config.toml
hidden_size = 192
num_attention_heads = 6
head_dim = 32
norm = "layernorm"
norm_place = "pre"
positions = "learned"
init_std_qkv = 0.0428
init_std_o = 0.0101
beta2 = 0.98
doc_mask = false
dataset = "wikipedia_en"
Each number is 200 + 30 x the weight over its row's rms, rounded and kept within 0 to 999. Layers, rows and columns count from 0. The size before them is the row's rms in percent of the matrix's.

# layer 6 MLP up, 768x192, rms 0.159, rows 482-496, columns 96-143
089,176,220,206,235,217,141,184,183,274,157,254,253,236,229,205,187,112,154,191,218,256,220,201,202,251,235,201,205,226,174,189,242,232,260,240,187,166,204,208,194,180,200,154,240,199,214,192,166
100,199,165,216,257,213,208,207,224,240,237,220,210,146,219,174,227,203,179,209,245,244,212,213,192,199,234,193,197,185,195,204,211,144,171,204,183,178,199,210,211,224,175,166,221,151,238,186,189
102,182,179,180,151,185,245,217,229,198,228,195,207,211,110,201,208,171,204,226,144,199,175,105,156,204,211,192,230,183,227,138,263,204,206,170,174,205,191,206,134,240,174,223,172,194,204,186,237
102,208,220,174,165,213,197,180,225,166,204,213,172,152,228,201,162,190,206,236,184,66,180,241,200,208,209,222,217,207,257,164,201,196,196,242,154,163,138,235,241,215,213,188,161,216,198,217,146
104,152,179,209,157,236,196,249,222,163,214,217,242,223,192,263,188,232,192,199,155,207,231,164,190,182,137,222,184,205,144,246,237,202,196,188,185,193,193,239,174,237,232,240,219,192,197,150,226
103,204,254,204,150,222,219,187,198,181,201,181,175,186,203,200,193,160,166,216,179,164,204,191,236,201,208,240,197,184,109,190,172,227,159,215,204,247,201,234,257,183,201,247,198,237,194,258,255
098,216,172,202,209,174,203,211,218,201,194,210,222,203,177,169,262,195,176,202,184,169,176,205,189,183,192,150,213,187,203,212,179,252,186,249,176,201,214,207,192,174,212,142,247,178,213,186,200
105,172,218,213,148,213,223,233,217,184,190,188,184,166,197,230,258,173,231,248,183,147,209,186,233,215,190,197,250,187,196,168,183,224,154,193,185,190,198,165,182,162,209,175,183,195,216,243,229
110,221,236,206,214,251,190,181,251,201,218,182,164,260,205,231,237,173,249,216,182,224,164,177,191,205,221,172,189,227,143,223,196,214,213,204,229,240,245,210,199,170,188,125,200,205,189,194,170
105,203,247,208,211,192,206,213,190,214,231,186,217,233,172,175,201,255,252,201,224,248,187,207,204,190,230,243,163,206,157,238,194,169,181,196,184,246,192,196,174,188,198,169,192,153,164,227,223
093,176,184,212,167,152,216,216,182,225,232,271,192,198,203,211,230,231,212,270,149,251,215,177,217,206,180,172,184,234,228,178,192,180,204,197,208,249,196,224,157,162,227,147,215,216,187,219,241
104,220,180,186,148,179,199,179,203,198,212,169,214,185,184,186,243,217,230,184,189,241,162,212,215,180,198,205,197,171,219,229,156,208,191,200,183,158,230,251,172,179,181,189,221,193,250,264,193
089,169,228,163,238,212,204,212,227,171,159,207,195,226,189,206,220,210,193,261,215,198,135,267,240,162,229,227,237,270,182,178,178,189,244,192,153,181,209,171,198,189,189,174,219,241,211,164,236
101,172,173,203,231,212,220,217,194,216,191,181,217,218,186,223,173,149,202,224,208,156,240,125,158,149,202,184,257,191,176,247,201,211,223,135,199,195,203,175,202,206,159,199,220,200,186,164,214
103,173,208,160,196,183,219,217,176,237,176,238,164,220,216,235,201,186,191,197,218,172,222,162,210,182,222,198,193,150,240,234,252,151,193,193,187,183,187,221,171,202,161,148,179,158,208,204,150
# layer 6 MLP down (transposed), 768x192, rms 0.16, rows 482-495, columns 96-143
093,186,192,229,202,231,166,228,221,200,188,195,249,226,162,141,189,224,217,175,179,234,162,184,197,125,236,217,207,177,235,152,205,215,241,198,228,169,176,212,212,194,213,237,168,178,132,193,248
091,210,245,172,189,201,225,215,222,198,134,190,196,199,205,229,201,168,215,182,196,234,196,156,224,215,216,170,142,180,218,238,195,143,179,172,219,286,144,200,211,175,239,174,168,160,202,221,233
111,225,165,263,173,204,207,217,171,178,206,185,219,199,198,174,168,238,228,222,244,199,254,251,168,170,291,123,188,203,252,194,183,151,207,195,220,170,223,227,208,230,193,234,163,167,268,224,174
103,236,252,198,208,243,202,158,159,173,259,202,179,138,212,242,165,213,208,213,246,246,150,241,175,185,204,245,176,182,191,171,204,178,185,203,173,224,231,190,221,206,194,168,247,222,206,219,202
104,195,204,180,191,223,228,178,186,208,131,227,219,189,232,193,247,232,266,184,211,206,197,218,214,197,238,176,204,221,232,187,165,198,181,203,231,99,156,192,207,232,178,183,225,194,181,230,269
105,186,201,241,229,194,266,187,205,191,150,232,168,163,212,211,232,218,146,214,172,232,236,183,169,170,242,163,241,230,219,218,221,187,191,195,182,208,190,185,208,179,208,202,159,136,197,160,182
103,201,222,200,189,204,195,138,187,213,259,153,136,194,228,236,191,207,206,177,170,214,213,200,132,243,211,249,162,225,178,162,158,226,216,229,178,153,181,202,170,207,263,152,233,201,174,186,214
106,207,210,197,203,191,188,217,236,141,211,201,125,246,116,219,230,234,167,247,213,223,213,178,171,205,172,195,232,224,181,260,221,233,282,238,227,212,185,249,149,220,217,187,202,196,185,224,191
104,208,181,164,216,184,264,231,208,175,187,267,211,153,212,186,191,154,213,169,162,210,246,228,223,189,219,228,218,171,215,197,167,155,184,207,175,235,201,190,219,190,216,193,205,257,251,201,200
113,193,190,189,209,188,223,205,229,219,179,255,198,217,228,182,201,194,230,195,234,224,138,184,201,124,202,222,131,173,227,245,233,210,206,215,201,200,268,220,163,214,177,189,194,157,179,209,217
105,238,197,160,162,189,196,268,180,198,201,256,175,223,183,142,180,217,230,227,186,176,232,183,199,157,219,194,205,228,215,168,179,182,209,205,212,229,172,205,203,216,169,154,173,153,239,218,176
105,200,167,235,195,226,152,211,171,170,186,232,177,203,233,257,204,235,165,191,165,160,183,172,200,170,205,216,188,178,208,180,177,232,161,193,207,244,223,214,174,235,199,201,237,159,142,196,162
097,189,177,238,157,212,204,212,150,198,169,177,223,203,222,188,230,166,212,196,185,192,234,149,186,189,175,214,189,224,171,206,192,227,253,182,200,213,225,190,291,228,197,149,212,231,190,129,217
091,239,232,252,213,173,193,221,209,199,202,174,258,206,197,247,198,215,179,215,198,204,233,177,208,189,197,205,205,243,227,176,212,208,227,215,184,242,230,188,194,201,207,197,169,156,173,188,140